Weights of a small GPT-style language model, trained from scratch on English Wikipedia: biases, a variant of Muon for these matrices.
Each number is 128 + 32 x the weight over the matrix's rms, rounded and kept within 0 to 255. Layers, rows and columns count from 0. Numbers have three digits each.

# layer 9 MLP up, 896x224, rms 0.182, rows 0-243, columns 112-167
150112156111173119201070087106127106139123197204104131167177188132148143089181187090136148141107143116129117142115044168215203091128171112150120159079130135142115163140
132118138082109103129142109128104224107151107160116146094130106189185153106141142146117096173154083133171159175086136112114106097119160184159138100101128128116163045141
162142087152175100162119121105128173148131146093146132144107077084165106099111126065112184199140132077127126073145150127129151184155145134117099105096143139120151089138
151121138149156130154107179092150045102132152159116174062126082120123111122093154092159171128106159121158110093111130095132119162142127135104130117141162218181086118157
144050178159128130084129142152126152123134127123070118129178017149150129116109191083164096137113098106171081165118158045134134121114120211098122097137109117147161090125
076099158122167138129155126133172118139143148121135088099133098179154132173062217094133148099073159178157112141111161108093179150170102105158151141111111099119165162095
152098121145124162169058158127100121138120137133136110092135169121159158120152154134094140074161165142136123105179207077112154069111119163128144107186136124174159151129
146148137119133074151113145147104157143117087152143073141121177098138145124111093131059107196180155141168152122131143102124086113139121128128140128113079117159192109159
147134090120131098108141140097086142121160109146118088040126144106173130161152103116155128145086135149106111127115085146153073176138092129119124112136134107105113135108
106089140131186054190089085109132147141082160155100119083152175106127125149150164087126191142152090127099142074137158122108104140109129127143124121139138132100108122086
150061162165168076116203083170156109063171118153191117129195115134088168113047091113129108091188153126127128161145135066132101044101174123092124169080112156137117132162
127164130153123097148121128157113165136113165089114088114063113104187135128177098142164133128111134112058142091086182106170046102118137094171130141162127093121173133066
129141183137128097138108083107123131133176114113156149183114082101110107101124134236142122133130160132161174135100087117154126169168123162096104209017147129129139166075
159187056138122118131138111143178154124133166134131171133107167114125128150044157123142148144098098118153122079140128156088184116009157144109077122161130091092088119131
170121125122091112100163111073103104120102193166120145152111126116121166133134153127194101114078089094108189070165093078121146122156105178126127107159081108116152119129
110145086137117124147158133107078139102124129097163094159100126145198140113140063117008091122128119140135122078150148099106121119150094062126117082134089114102050070140
109127140178118074088173113126129188123179122122133137108090113110104145124094181068104163110127122134144130035196109117187105098158131169113121151137140167143164104117
138116131119097099146176147116144147136087165113090144138124101150099089089108157152090157148141179089177131135172199124134119158063145156098130119110121198149141144113
128113099163119093093158038157117156136066113098158141092131099151097120117143203078126155127162117129062108132183155193108145139136143161111151142129132110116149131088
130100137109139126079145103153095106131126083115112103162138113168180121149086125077126083155127088132182145101109165099113158113159127112163179098104086081108128136108
155092105104146140137146081135177098130120105232152058117138064145082162133111106148139138130151116184154100112140098126134099111116067115135142040078091171123185121177
152151138116101129145152168104081107080072098123116158119129108046167086160129126143150173152120086098150108077161131162165155196084185076110147147134128081163124089082
084089153127116105116096115147055140134141083082106104138156115158163108052125147146065051109103180114086135155135210093131149090090141101103163163103142072130128108181
100099075181200153119128121144088106158126154200158105215167128116076096150174177105154085171093180149162153071068105178133198140159134126080095081088114116088124074149
063132148096079102123135144106118155101127144097129112117151125131170147122091130209190085115133112099130139152133152042085140060153153140074120118091121058188135105103
126098152097096066163141106147101145089197231155146105097177126136171116105133127100106141124110102130122179103055168106136107123129156160126118124151123053087130111052
104122120102150118111196100130157117170167107119161138114109137109176153095084173073135138109099140107146125140148155193168167132148145189126160076113128114144073158069
080116103102088125105071080113179116126160132075144115131142125122121127168114137184140129154097017161098062158097121154108077135105167098147117178045151123146146124194
103146115104117137153178120137108139152195072102153117137168041041095106130127138207116119170135151090117135151144140142213168099120185151157092105125136130157049138106
159076170117112098125135103149189103123146108052140114108067102104144200080092136126152160186107124097169182129161139147127118177115113116177142126130072177164057120135
098131162153196094119140154182179137171109142156139144141092167175110143122110099131099077075124175191147122133149149087131127111110160156132149129088169103222105146112
101128218157115118084139096127160098182140154204073051117143086124128153149214161155147136101090220165144145103162133173076179191045144130122141147091139118179137140072
158172085083115095102123139167108074137144095156108104201099132132143184157144131128102179083146132085121112111056098127141173124109103186169165135130071151107118096178
146128106208107139106107150112082113084100173130075115174143102138125106098127079134139140090091138134162121102198135123112088151150116158143140136180064131113135088101
109134129149108087189156136158099189092109196143155172128139127134113148097158158171104102113119150156136171143128099123133138115116152118123133098103053169120023162166
099109089169090084179129133130115113104138141133109158110134131084118158124128169142084145108099154110161119146133132117113107114152144128106157191144090155141086134168
103116138079172133165098103104115099115143112116116174172163184098099079134170159120145182133144105215130126135124164128117096115153088125178163143157112080128147150118
109159112116215103157138088077152112070089144194109138169155089109095063069158110141091093162100118103090087086150138083113156202096140166140131153108161120092136127186
112144114140171141113063130190085088133086117120122131135135146126037083120184180146144185124093100138122173115113086130112139136124119126113083134114088162148185107161
115131139212079126064170072090161148080117141159166109201162132145143095117118170108114127151118178065152117085166154113112049140165179073140099179113120101103112090132
111094115105122145137144106112106131128207105159112152110112095099130132068192025167138131164114107153158145122101140130167173092116100156125130224147118147136125153151
149148151098130106109132129096152066179144109152163117190165101154151117148129150125169088166114137149138162126095141121090136150091127077127103084133129155106140100095
071067172083122131166170132129102112118117113147073122088143145070141108135077153107063104180122126114091148148196119146122187152191116123133151126092136133122120189112
119171120129122123167137179152110157063065109142123153136105091130217107074143176118105124092082149106119140124149116139141161071127104136175187092118116124166096123121
128160170130182112150144140148128152108111117121134143143059134130128133109080087062142146124139121070159119118196083168141117093060117134099130119182077112145073149130
110120200191104143087148105132120100134164125140167133124149106131102171104103132038072088121077171088168143088083127147097111088082109159104152044128163154177122096167
129073149134153138124178052125104127102160063162168089133120073123144128174114150147139127121184155216144118110072121137142143136090140084129105106126178144153172148108
110100140068096116137181185166108108150123066183179110176092155110130161094142143129119158126070121118091139128079162175120103098120173137114099079098156120093128127139
081115172132197160177127117069160092123163105107196150166066062140111128092057125150184118139082126138134134149100164096122128108094135094090138098128161089165167127118
078120121175126132130096157139114140059118085128102204110074146108124148104118122091130146156092128099179084129152069150182127122218094158174131118103066092104171103139
100130153146153086084143103161081179149147198181146121108112090141133078114126135153106115105144109163120130162110117135112157176090086138156141146129130062150143156143
097141145163140076147146098131094132126174127127172053129166107121081154082102101134134131105085118079110067091126132150077156118126149103108090099134178093083102120149
158147136140115092203115160110086176116094156096129114069106158157158094119134173151152177157175145033099116135109151087159167078147166146082219125160116066099134179097
146132145159161144100093085115080115197122134078167097137092107118114099182069118108208173158141121065175127101127164141144114153141124138160169085115145132183097090131
186184173163130150220221127176153071085086096092072115123147132117129107140156125114103183123244142173174107159085147161125124142110125138083138145171117130081111178158
128155094142141135081118128145090139147165154090159135089185148162191092056141141127158176149101144068107152099165101139097093172162080132138118127132169081172117126087
165080170122135115132118115092136188167126077108145152208116200086194129138066057157120138150079109169157076147105165148186139129096117158147121119100137074139172095149
188144163096121061207195077149131140125093106077136150133118113130134087116148155093111081092150098159119133116121103215117135145042129141109133168143136168105130129120
074122084121073079158143107091127115081132139106221158105119144090134081112191116110179145156147056157124129139151136085074048136199126085088140129105131187141209120148
155132164150126118061087120124148137137125111167161152113125111088104144199077137179100104124109162139135200119145089156114078122119174138080108171146115168169107148120
168121162144186142111063105107136130085132120093145154121110099208109139112095200146143092068147108147172153125119139109144118108111088105089159169132133115116171127150
142161146151170103149117115135133164168118117139126139211107138109178089125141078114101157144134112130140076135084201124154078083084073092156154120181071141101078151127
157182170097148110177090163057096085140107152066062160161138147108101094183146133125157108104150136130146145095180196119095190120161177134148121116105103124162126116116
128061127129112094125120106134137128143092141148121139098151127110174152152108123168148137187157145099153053180143107160136117148099144133109139158135104114117119100114
124082131124157137148141050104191154110095168121094136121126168111161143122169183114123161128149160218107089127176085161158208078148097148109112174138128142107158082089
171190120166135099089105150144096114107109097123098111171150144142113156152120102150140148161129083173159160155160109119163181148083114128140153120124111110129146134114
142097197113147096191076112146145061155102175096084066080128150141163102105162110102139116111163154136151123109166152115121102122192158147091079131122138106158194099165
099116117166142149157103102098146163102150135120102101120106159137140125094140126161120124131145136126137131141109096134112101090143132071105124179122158149107190123129
097140155130096142105062065182145138105062186131160136146069135127172094146083173096044138090107144122116114164128146131160115091132159122083119109072145148113106190122
098142129156158116163097184105114060197109097058216097105103106084072149154100113127100170123029163145134165144140136157129165076092128100082188098164095112150195136088
091117167154146082126096096195110116134147081111146146163149109067175114179104146122043160109099113148120086102099127079149102094104124113122162093114152115165119123141
115145144127113138151108079146158123047129106117127099116121153165119083095173191119161158086178135148061146081145132122173075078168066155154097141111136147096145151103
127169108153111149125133160180181078133137146120112154181134122155135198096131221140114138097117159136133118128110102214193133128041129133092156230127154064131116128114
079137162122038075084148087158126081106122168166113148105090123107117103192108098147088185143141147125092172130139169142129072101106184111141148173087117131154159104175
130102142117080130137144189109123124088086102153108087187107109110093103169145133133103143115122085123128189083173151151133140098152074128115155130049161103186118111137
088157136087190136132114174124108146099167149111097093165086114166127171146170141206112140057128093169142133140129114173130171138167104149119159116110082094136152128111
096131140160142084176179116156142094154121142136113115171072106109137153090106109106104160156147125178105100118106139176150121166194099130162118163068161159140122145145
152157139098147113141117146071079095155116149178167085145113132068118077146167067132077163179141156017173098148092139124069201095078141155141119144129134069104068145160
137112178107137075086082128149150129121133167117129114119142127162117107063107131153092163104130120165078183099141143138148128153118188131135138150101118161121138114124
150198122127114154193123140096056141107092115130126110166026192153129127122179180139099130120089067129123192153105082102135137144140150140104067157146111166103057120151
138086112162073093196125059120072107128162111150140160077139142126102169102094083056126133135193164183087168112116180068081151102141137109096145119119145135106077124162
165122118169132123099095076166117115120120094097111113130141228159123166101123113061139105104084077138132135136112122111157143106159111095129078149175116088185136101152
109111174143072122157119080130155141078115105149201130151132130103156102140114143158170077109146096119208189124131108167145104138098112133179134139121156097077183123101
111142168129188131141163142168166134112109127134126130063104125133161145107120163108084109166168091097070124121090088187125109121122176121160101143152096072113137118194
104134143134132136147089131130112144081100190129129094085121089089117111133169107172217159088181085085123126101164113129167139159103085152125161150173117144127117185212
098174159116127149134150124081139125117109165075120066174150107155097150129177187113153117171186126112111150109090160139039176107125155110125168112128135174210139102100
124128119081195151148123124190115158140062084112131118079129138098132106199154138094123141169142189122145162180128083059099101103075131152219150143135073116152117108140
124137150111140121221114152119123121114151139125105071131087098147142091155150183123148136095135079141076169134155087067113100117105107148123124158104058125131151144044
112088148117089139126089111115128177068166087144129089161117147129075153126121160150112126097135111157112125197111124162130115167108166122100174141167142151062117113096
148067105121094188120114124175156061103095060144150106169030126176123116152112129149135113083130152141110152125174163143188120125073104148115135095121113110150099143173
104139114160174083128092148085124118177112064206065087183151064209134155161201180118124159134136145146115182131145148074165112088110126135064129041083172104126106180118
108135141101108105149111058105074127131108139131100152099137169076140132101138125193108159001124152098156124153107149124129144074132170177169127112101104092091089143178
116157136135153086108154144126110123103077158136115119087103097109137102176125136133098137178139153170118182114080140146106110130105080140147114122120116137108124156132
125134192126165041145083098146102146112158147119077151105155133093137157143162137110155177169152173182133061099110126160161145128128138112136134141046076204083073087141
056098174132145103078152165190116181119113085187145132122128139131121116149094108097180098152132096187165160129043064091127107136114102116109067109139123098132123118135
157110146100086122159155129139114182119182116191118103130141056150144101134136158109131093163117136148135151109136147102122139134145154109156121176163118149192080104138
128156132072099133086142150103137105067127121157157152083124164158159101099142123119079111103128102151143140161130098160109102104117089123118088125169124053131109157137
090204168110091106058145145137129099118106117122105107113157162099159166116148114158117113145196136122100164129065134115127067109087128125110179082105157149187125130117
081111088129118110133166150126083162160111127115152074109162155118116183067158098134138097099112145133145127097106105073126091036134166191070089184143106169141149149160
132107101151175123121131164160143179168135100164110107158173109134160125149158114130132129132142169110143123106207136185122098144108123153101124074140132116179121100090
112132132106090126134105176102120129097127145105119102105114100158120096133098172135141098081127138151149152096128187111073054117091113116149087123146096129139167132209
126140134162144151053146137112136131131058217164126056149135151097117180129186110112126112086146103086133137115131119148182128131089108115146160138157108156078127083160
128115157148134110130124082113172100136162115082183184114096147088162052179160124129157048148176185138143175129088134121117162140107125101137158136096130156102147078104
087096103066144072148069147160174158134100139193123140106160143067129154076082136116120078165158148100111123136123187120116136162148165125110154150098088141151116121145
175127196150142127149095086104126185169147090198120135162117178112090109136078152091102154077171192129140156148140112118121152153153063189112073120137077187134133131134
084144144148143093129159155076102145162184084093142147073099120083171130130174087159178167097157158083158181192127203118207154107182137115133132101148084128159147081110
111185207171081154139092051134104110085166126127144146161110180114154101140189190125124171097131156123127094121160075083123135155131126115102138157161095096111124104144
101182105131134134161156120089099132119123173169095162110154096099187152150145164133121109165139139127145143125090122068161135118141145145062140088089141150071119183162
108147119114158105128134097127141136139162152152092170111145143074141074098158128139058118147108145175061112237112099136179130119087205143118121129156089096171113189137
169108132112103185145120118158091165119161148076112153097107092111096098101172126121152118108139154170122124091095130124105074084111104145082207128110128136149067069116
093111152153127140111140110149146086113153157088130171127133037051154104129146141156141139122116157080140139120116146106157142172160124180118122087167138141170084196072
077149167151092124156150129098105109092167180120120090059125139129101141085159098126109099112166131191139128135141133114133130130150107137113128064147113131103140159126
120123087133113159153110098185132064160135143143124066192153130120154186180137158107096141112117071113113158150225117117132132110126151130131095071143090130135167160098
089168119107141153093129098103060070103150138135116108132127144089142129187123183140108119104156144098118121096121151148152122176086097139122149155098108130142134128146
083075135124144105136129132108173162143133157144129164140133161132160163127116149104084176131084162080118108157083148175119172171152094151078117148149131129173123121125
089100143133143106129089172136189139127112164118173119162128102088121110108168161142149156173155091139102106138142143092082155092103131140064084137153186139107120137145
166137111105108151103134129113099101149182144164122123140135148173123082083095176135156162143097085100141163110121153133108115099100103185076198104167102073105141156075
166077142123123104136110144172166132160124104086094142152074080129144072146139161130133159118166139120168158149071073218077160186156113166122139194131118063161169063119
120148136065120114103138073168119178133137139153077129139135156185143172143089062142113156088122109059216125111136154078096154072155136064157134102114132102132149101119
139088153088177080152135133183127156120135108176184206161133139149140109119134068093113105181158141181106160131161130121129118154139114101165143132099113106122143085082
102130155108115127115135143110113114091097129121103066068124081091099113112142120137114162165148160159136186097106083139089119127159114148137169182147092112104144095111
171204128107122170119151125073132108151099062163128157183126025067172132142077130099114112158171141096086131158143144153175102138137152146098029071163124111091190130166
162123147121216037086146116152077156122124091124113148094142108156120117127106153131130158136094158141147120053144176100128168124063195085144109168067146123085178142136
123155178165114113170084117156129096136135150131060145161112094155114115101146081132107185125104096075107178105074124143160164107157131163214097127128121117178130098103
082170103131118057140128144143158154140142124130148156119067136104098095117125118107146169046133145121053200134056120149134106109085134116142102138168182133132095149153
121141125124132094167112118105146137112133134177102147195115146108101126121086118139189124131185121225154105124088129095165101160114094102121124121121161131135091129106
111164142175128108110163098117188055094116092133154128077071085151085125144102141145103110112118070090130163125145134165084109089130110180187159143120123124129175154140
124223186156094093163132112092095121139136158155092119077139133085146131155140130000114167117131109136130099121129146134117117156162137122136144153079165170149100111109
154044177216120113151102172155113107108027094153083093120053115122141085133150076100146068124129124072112150095163124151148155162077097197079144102124194144164130182141
101122083164173113097123113080112053171121166066153149076121133082113186084123106097140154152090174152140156077076102156109136092149108192153150143073156187155198220118
155046175177172118105139110106086142075138130116137098122112171091125132108129068121154167194128157084120160086152085126170133093173119148046161138161058133087109138177
170157135181177152136098157097181076154183151089156126174154129127103130068157151123068118131104149146183138103059173076196105129195113104132073178162104093154103126159
125107150160163102144119166146156131119124205169074146151129154128097139137089103125110166128164128119191149125113122143125159141131136161127129145134068178118170157134
121158109144161112108110121081193202150108098241125143174146166169098096118052116113156098115106091148130073148129163176135082124135105140148173147174076139122132102136
068109132159110092143195144123120057105182110155125090108162093171108106149182133118115166114160172149118136111199136160169154084177110099139145126122092126103124108149
128136153110091068138136185096094133167074138116101135175116152117163178134187105098097152088139132096123198087155069084093099109070153122084128164130171108100129138102
035152145120203122073099146142156161118161128112101165170150105069112042135135122136107114099132113088146113133098150117175187132199153140095185118097118173101085174147
106136136084155106165129136155120145132110127148076120150113102147170112069046093188122133118158191155157137114143121049133114143178144103126133146164138159172153125078
060061198088156125121173137158139171139055097182096116131148101142136126114105098149098133129154169185058094114163082124039141123130150133153137122168136099113106164183
133111176110175105061171148141134186112105142106071187189108125147132186114158099069137119078072139046137151143146104221131119123016182144172113124143068045136102048099
165178171149096156087088117110137112135144078169155176134105101174137133132142127133097178173141179140119046142114154199055121104131106162108139142164088137125164118067
096130162137200117146150098115091120102096118132078064140156173145200076096160139174148146125071100100143110079141133089124122102140137120139097105172081137154162145172
098006147128119114110131132180029099116142179135114163156091127125083115116179091125113125139091109111128159147121048115066120124118219134132175160116133109159133148179
087091192115123123151166119132117086125154119106134140115111145155128093084139128099163151157119148147111227096114061145119075188170119137142091170114148148178143141124
129138102129078094110106107147089152114120115168141124154081150156170148153129163104122070077161085128156171139077049138186131113179115104122167102166122145165111079171
123170171101165122142070075159093103153127188088078162119101149138118124107102077115085142122092130085153171090135136093051105151153118145155177127103079119121087119144
132102147110120153122098133068146178130177163186167088112121146148147153131164155099134087099148125164100122102167103108127181155118130176071066102153157087165147157169
098123154097154102137133144096140107106105173146130129121074150124078156178094107146167178000139115169097158089103177101155149089160113138123123185125110167158149115161
145100125141086105042139092156152112092163085146092131150110153126157117111106122064092134157117103144170138114145105120082052101122100136163117115113175158150094208149
157119112192118076113171113071098119130088147158139136178161148115050117134030200133169136195082115087131130119129137138162089204156179081133133115168113129164159118151
225146117182118091124110107145075158093159124072089200112079072175137120117105180100210108180089072181127149109181137150078143127083137105134183163159081133126129125086
095114180097210059173186081161121095169150111104169155086187103146140102143085151109097122123118101176110118120135028067072149174144135141120106142155107143175160155129
099090155135149117177134147047124057122167157172152084171109086094128091145125127142090134193030172144139154098139149132164106126195160120108102086130141096105123096136
131156149132105142146136104138090110140104161128174104066158124150173175114115132196132165094125110159170108088137186167112163083148114115212120163078047050165131156071
104133130113128144178142060162142106143099176097116127142161116117109180074074138150057131223162109072128211147152122083183100113196123124099162133085134125087161178137
151153132093162112112126139126148125160124132136149109148150103110138152112157121102131098100109192154114129139101116162162152213135169114181102044082110102200131132137
096146135141125130171151103144126109135121150148140159111084188103119057123149167110169152110146096137090136158168118094100143147094113086131152254165086072112138167145
091130145149132170161137114112056110110136056095180169084144115089133123137129000098133168145141114095122141069084145180097158107122140134169172114099107151162138087101
181114109097074097095107103110188115121137113145078153152162170056143114137137093095176114153126161138083094175130146158145118121103133151116143130134157148148103154091
135164110155153106171177074124144123127074114154108113121094087127177093095202197097149150166134132138141201069109119135139148143174142140085141092135138220134123094078
130144117150122124184137112123135151038088102114139131090137155172104131173143077066098079147112089131080145127052119115124161049135170124136131121102151131135201140161
112139123116146164117091102123126156080136218131107141136121095132167137138102112142108116174164169131142118088156130116121139188142130149154090114138136089159139102159
089138189167092090241115170109080161145107126064174120125145119080115105163150178143147166209112128121126091162121164156145131089174114156135144070172109138122131115058
109125229127162102099205205125095166149158149060104168189177155092174122158157150150170116128147134151151081200130117151143092123107162209113106108122125100142099116155
125116140118165111122131144110095104145162073147146122126075149106173156082120159147151148106085123098138133125094188141127097128147148209135112078108150093095137065073
154133122115133119161152097099121092150152131127104155154086143185164154138175134136097142076185060122176084138097139120153115164138145124150182105185090135150147125120
129180143115150143127101121094112106170141154073129154077097123077105153086085132197140142146153078104099148149156171111086143107178116124111159126174091151075174097138
073161149110124126139141145165123100051160124130123162151105156107160120137160125146167180065109156087183136105093107113139074143141146100132127138117157114122106141056
108162106180096111138057155149085073172185164172158140157089103089183144170136112167135085189082051105186160149173094106117180139162095115127133083108176093098153088201
114152194081148136116159133151104074131136120043103112150085136099086144132126147159115132141139150175189104176151171137113171179133095093132107118165134093153140119113
113182115078119112112134132111096139148105095156108158090182099039122121125197135089124090096109111129104127151100181142115158128126166176119147096138101132140120153110
116136155133157132082072189187183080072153148149033158165156153160139137162111122081103097124101106160066158106123080185140110114107177103115078106143128112166174104122
157123175118119101128100112166177153142105152154112136105097128181123094182105209084109154171090181128150110091101141149088169121133109152138119128127102156119127172116
126135146167135077090148119185109077101108079133148126099159137141187125139103156145150134206115107133136121170154140160104130140133143095155084104141151101156106128122
101126148141110095123164162113126141114135120098216098126144164137141150136162180129108141113128188100167097087093169138098129138125101094096163173117112101073152131107
101151125148076146120129071111115121151150164121162115169144086131205133096153202161147114081166147130126104100187171165160193117181078162078160133113125116131130145133
093090173085134067137079114133131119121079102112163095129066140164066178122104130207200155101136102108125127074139150162100059132118185098171136135130100080124123103137
117103121145162137145096109117141132181128127155158133241132097113145135115114139167114108121115133151125127130084115168097224154105113150150129123092090082079141136177
086196157077168148175157130130091142123134182181117179083101136170160173090155116120118119142138104196136124104111127102121129119164155166132128100110147135124119151156
098117176146111112154079124108132143140073158121116165193127111116156100106152138152155106123130116128086069100102154131132136131134137102101181135099156154159084080135
058155148201176107134159154076213096144138103135088160143130077087105085074081144118092105161106148124148163198093074148060118092136129090102104144109248113168180180163
082119077159148117151100106162155124184154158142173086130129152111121130108075140054191114128086144155147152133143148121118146166117141157192171114205136120134146131167
113180133193180177119149147135111150072151135110162129098172117106132117135094067134118129117141093149153154085150147153063127149178131104128122073121089074142101110122
133108163167146087110121104121158110123140132120113115109151137136137143157103201082118161133176168115138161140076114168106127107146155130078117080088122136097144128119
154092167152096123094159141137184136194083113123164160106155072157135132134135163121107105123118107133104094141121127128129094138108134129144182110094122049130101120098
115128109148153043118120099093077106116065196070102111074156141106116158106197109091137121166093107149154150171210120161095158174122138143114228079113106172096070101152
150121125153132149052123178090133128156139116093101075156121193064179120076077105121128194136106126153198130124191150106187173160144069163076117116091137160089067119128
086184160090244107107110089147181092119106153134166135144149088155090141117138155139180115134179121126159141139157198117157095104066125099121110082133092091196124121038
118166135164102109162101128098133063100138135108141155155143104151113144041116161126145120099115100122092135154151109153132191177094090089080178097129105162177142090104
065132089169130122136114078101100131108141109094155151142110135152151126200107095101120176130114099133117105145139140148133100178135136103094144117120095119147181118179
131081175221123137105092127129164111083117108094141139152092110133146163167146152122136108114098149127155114203106110142136138239109125106071142113154187120112128169186
099135106175135105109167135105106138143118103128153161123137109137170184138118079090088166112121149142091178112135137198078134163103073123133147173095117115112137116127
127181125172151163129177112141065070147143129132076105060079142116198160135141115116102103124093150164118129118161133171182051136180148094134141117154155161146117178119
134163120190149036153177118121071128131153175200142145127048083130112100102132186106187152146106099124090181168104119140146163126127111109089113073168091093189161163162
131120105163131145136149139124170123162136072091111141067098143164131108181166110110165146079110098139180171099067109147097158075130100169083155143100161125135156124158
105090134134123148119104107114174129113150118161139106119104150119135128141076123111180159166081130090118175172155114130143125141138161161106153153093140118077092143123
147168084135182167135117130192131152170171144076132152121163136136066133116131121109151121112177127142217082128156087132097119131109141109078113127143144127081133151187
114139107132160070128095110155140102094114122107147099141150141105141101129110124092132175091125125176158125146169142118153118159117104180068128103104098094138135114095
187167094090130114203147112131163093138140121101096144101155156080093122100118141122169149163120100115142063088131176107151124138075174173158152146175180112135201118127
117132137121130152130174080100062140125143100057087172093109054143174111128117152127141133155123094143160126105101123093115160178129108121123108124111145167143098178139
122191219090180103090087127131168165120144097062099144127122099196170146084167145101162116096136122189149107124162134120107116114115161098132088165129101136149136179093
116130071079141121110146167078173139166140126167136120145043152119140147129113141136166122130146100148150109105145104150123110077103155165102147141139189179113151085118
117133133124116100092088145124121135143144129146149155062100105156130122120133111076161094094106095147091153140137144123105184137103142087077154126136108041174083119171
123134099152156112116146131107143191108087139104142147111052088138141124088141116090126176162112103095181138087137173168125161132101137140149206153148136097161037165123
094161140097112081153091128103140114156091142053178103028116140090122150180123151130114132091110159146102131132164124124162107164094167215122118150097148145162119090127
109055123117154109064184108070117121113067125133090137143140094089138086119139160150108163117097126150147126132176148153122097110100198135116153153144093098055165132150
099169142090116108128149102120142086115124086144119128178073130140132198123156165152141123064154086118059095106134128108124177150146146137110080159113149149119098143063
105130166170169124100188132103104146147131109181130151165124069072118135115118117145119124153098142116150014126135146193126116164091210091087182131159071087156157113063
189125074156122114146126082088118137155155176141085118132141133084181155126086106121154105162169110091138129163109101155117100087110088111098143142093105109162137109092
162099115134112101136116072072051144158112183142172090111136096147087079148131084123140125140149128177167103143166135152128129065168136153096167092152100103111136131104
169142085156121132176118120126090169124134127186082156116091142144084126081154155108169184132086092145128106093118141080100134154035138111105133171095131112128143074176
124133104152142141123161156123170103144193045164157102126093178169153080105101230163114115147169165101145104112104139052136120157186134170137179136158145100151118042145
080117177108142087141187067114182146132144111182118146152163164052157135158102110113146066102189074146114153178075123122117162148140100071122188099183106110171136108047
162092112148193085116141080102096088121119108142097135103138122090112135119170149156023165149167155070090232133123082185134144130121131129144138071152115157113128149160
151133131153093137151152158136113126104107123100149197098088134137095132192111084090168135127108155090156179154152154180170112107089151188082130150184206118129108110130
081156138084181114076130136150094204144129180174177119104133195081134060088046138152142089169131140073099061088144126103080131165122134149077137101136150131177119105080
139163166027160164140117107102170096136068165138140191105070124129165136197151143114136132142205119174116111116066049124091095072107123123158117125050105111132132112111
132136109137114093112092164169175090079135120161139159152123118095067172139092158137138107139098118091107134166169119137167136111167177106143176151109129149084137073145
160102188147140071170121100100157106124130189084145119119132127123146122138135139099131116125155096136204159207109129097169088045162138165129143135138061106123151156062
140081099187098112140138141173097091137106120139167178085107100182175106150141134161149138096199150140157138118072122141133164175199136185134137086151122142133134117098
137176161128129127109134098121166156092142107124115127131146177052163122117132158062145167122163132128131130121091103133057130113118102085155151099125102180146146120085
129169119119127092094136138158127124109094142117126131117124181134072089136137114172138152098130118144090151071108106058104156144149082142122152108123116150112159110160
101106141101118156079124139089129125102148113143110096065102175113180121111097105145208184192144148100202153086111123133107162150111136146114089153169083159162156172118
079078099120165128095132130125130154143087143090159103133103144104162091183075172161142183141146081147160082093126110155111117072128142146069097070129168169172134062132
152141120143074138129152153135118159119110168114145104118095173186071104118104082114133139155152128120149092136105160130149134128145127107121126142130136119105083114115
137080101183123102138142098113160099122192116140173104171110103128125163124091118129075112161078151153181138179089130072109156097171110106142148149112112123107151148162
125157151118098109125111125166142096050147147116119083172177140200137123095106114091074054156150150086185092151145121140095147129108024099119135126137147114136175156136
139196093107115113160118124138135143169183139141117139204158101134115147198135141118131110143155107169121065122100161140098093143152107102125147126181054119127101058160
075168156121167135099097170120130127108130106098127093109128144141134127180148137081182146144120125089106117126113093172135137088093100123149159129132097131113149134154
136138122190157115108108105146110117148076122142147136166113151139077126114155140093161123139132124174101154101114161158109216162162148091075096094141093160123126071141
180167104139117094187160137122117094103131119158105141142174127102125156093157144203105069139146035129123116174144076084109165124061110131149087151100123079175113109148
137176179123137086162148143105099169122141131164108103101129090132136116088122058106187121149134144104122000078130147108138092133136126079152079144092175123143030172173
139113150173168113118135117159121146090155050144103085121070137140167100169085129184137084143148130140101055124156115082157155159154132191145195072140170138139127122068
111130119120110130135092101153169106147145117098144168162110157194110120119099147122112093088203094142099131057122094107160205086128125074176132119154162097115170115122
164146140116127172186122168105066098116088129080110103106076135114154154132110129137137113088181142140127128105120160163172130121119146151129145062108118169158143193152
133126122139163060152183165125136112084091090145174099130142172123100158106140127118119116126104115122085142119184114071097105190098117146137143104137131133154161119072
133159173052127144074171072116105144087153133128116138068115110115118111168137186149068155150114109110167160215146080159071199088102154080114178140110118214120138151119
132080085147072071145150096100118110132113075157131133103163100132124136156109144119086139179109083109102120098089130147134087109177157123094143081133068119170086140091
125215184165108108164152123185087174088140114168071142120106178150139127113159081131106154123156156160144097104151131113112130134095141098098133147145115087126139072122
106195126138173096100125110117095128128163141058137107079113095142081170139115188093125144107149074155097155126082160114157122111117072182125166119135109139120105143100
098146157127080111124151092132133115140095198151129074025122123024155096139091128083156155139131125093164140117085161145147128126188140083109187132140152118106145144105
128161129101107086145085110075093142068171110187103125139141124094181097146129094125130121178082120119141081144155119126128112107136109081131087105123123178127116115068
110129100112115126113122080093158167112087157129124148106109128091083152134104140125097135141123083063108159161128212142138139097148118164107102089159094096165108068165
124154095150145128106176103122112152125088131129123142137128159126107076125098116115135140096110144046137079134170127115193123100138151167143109099140141107197112168110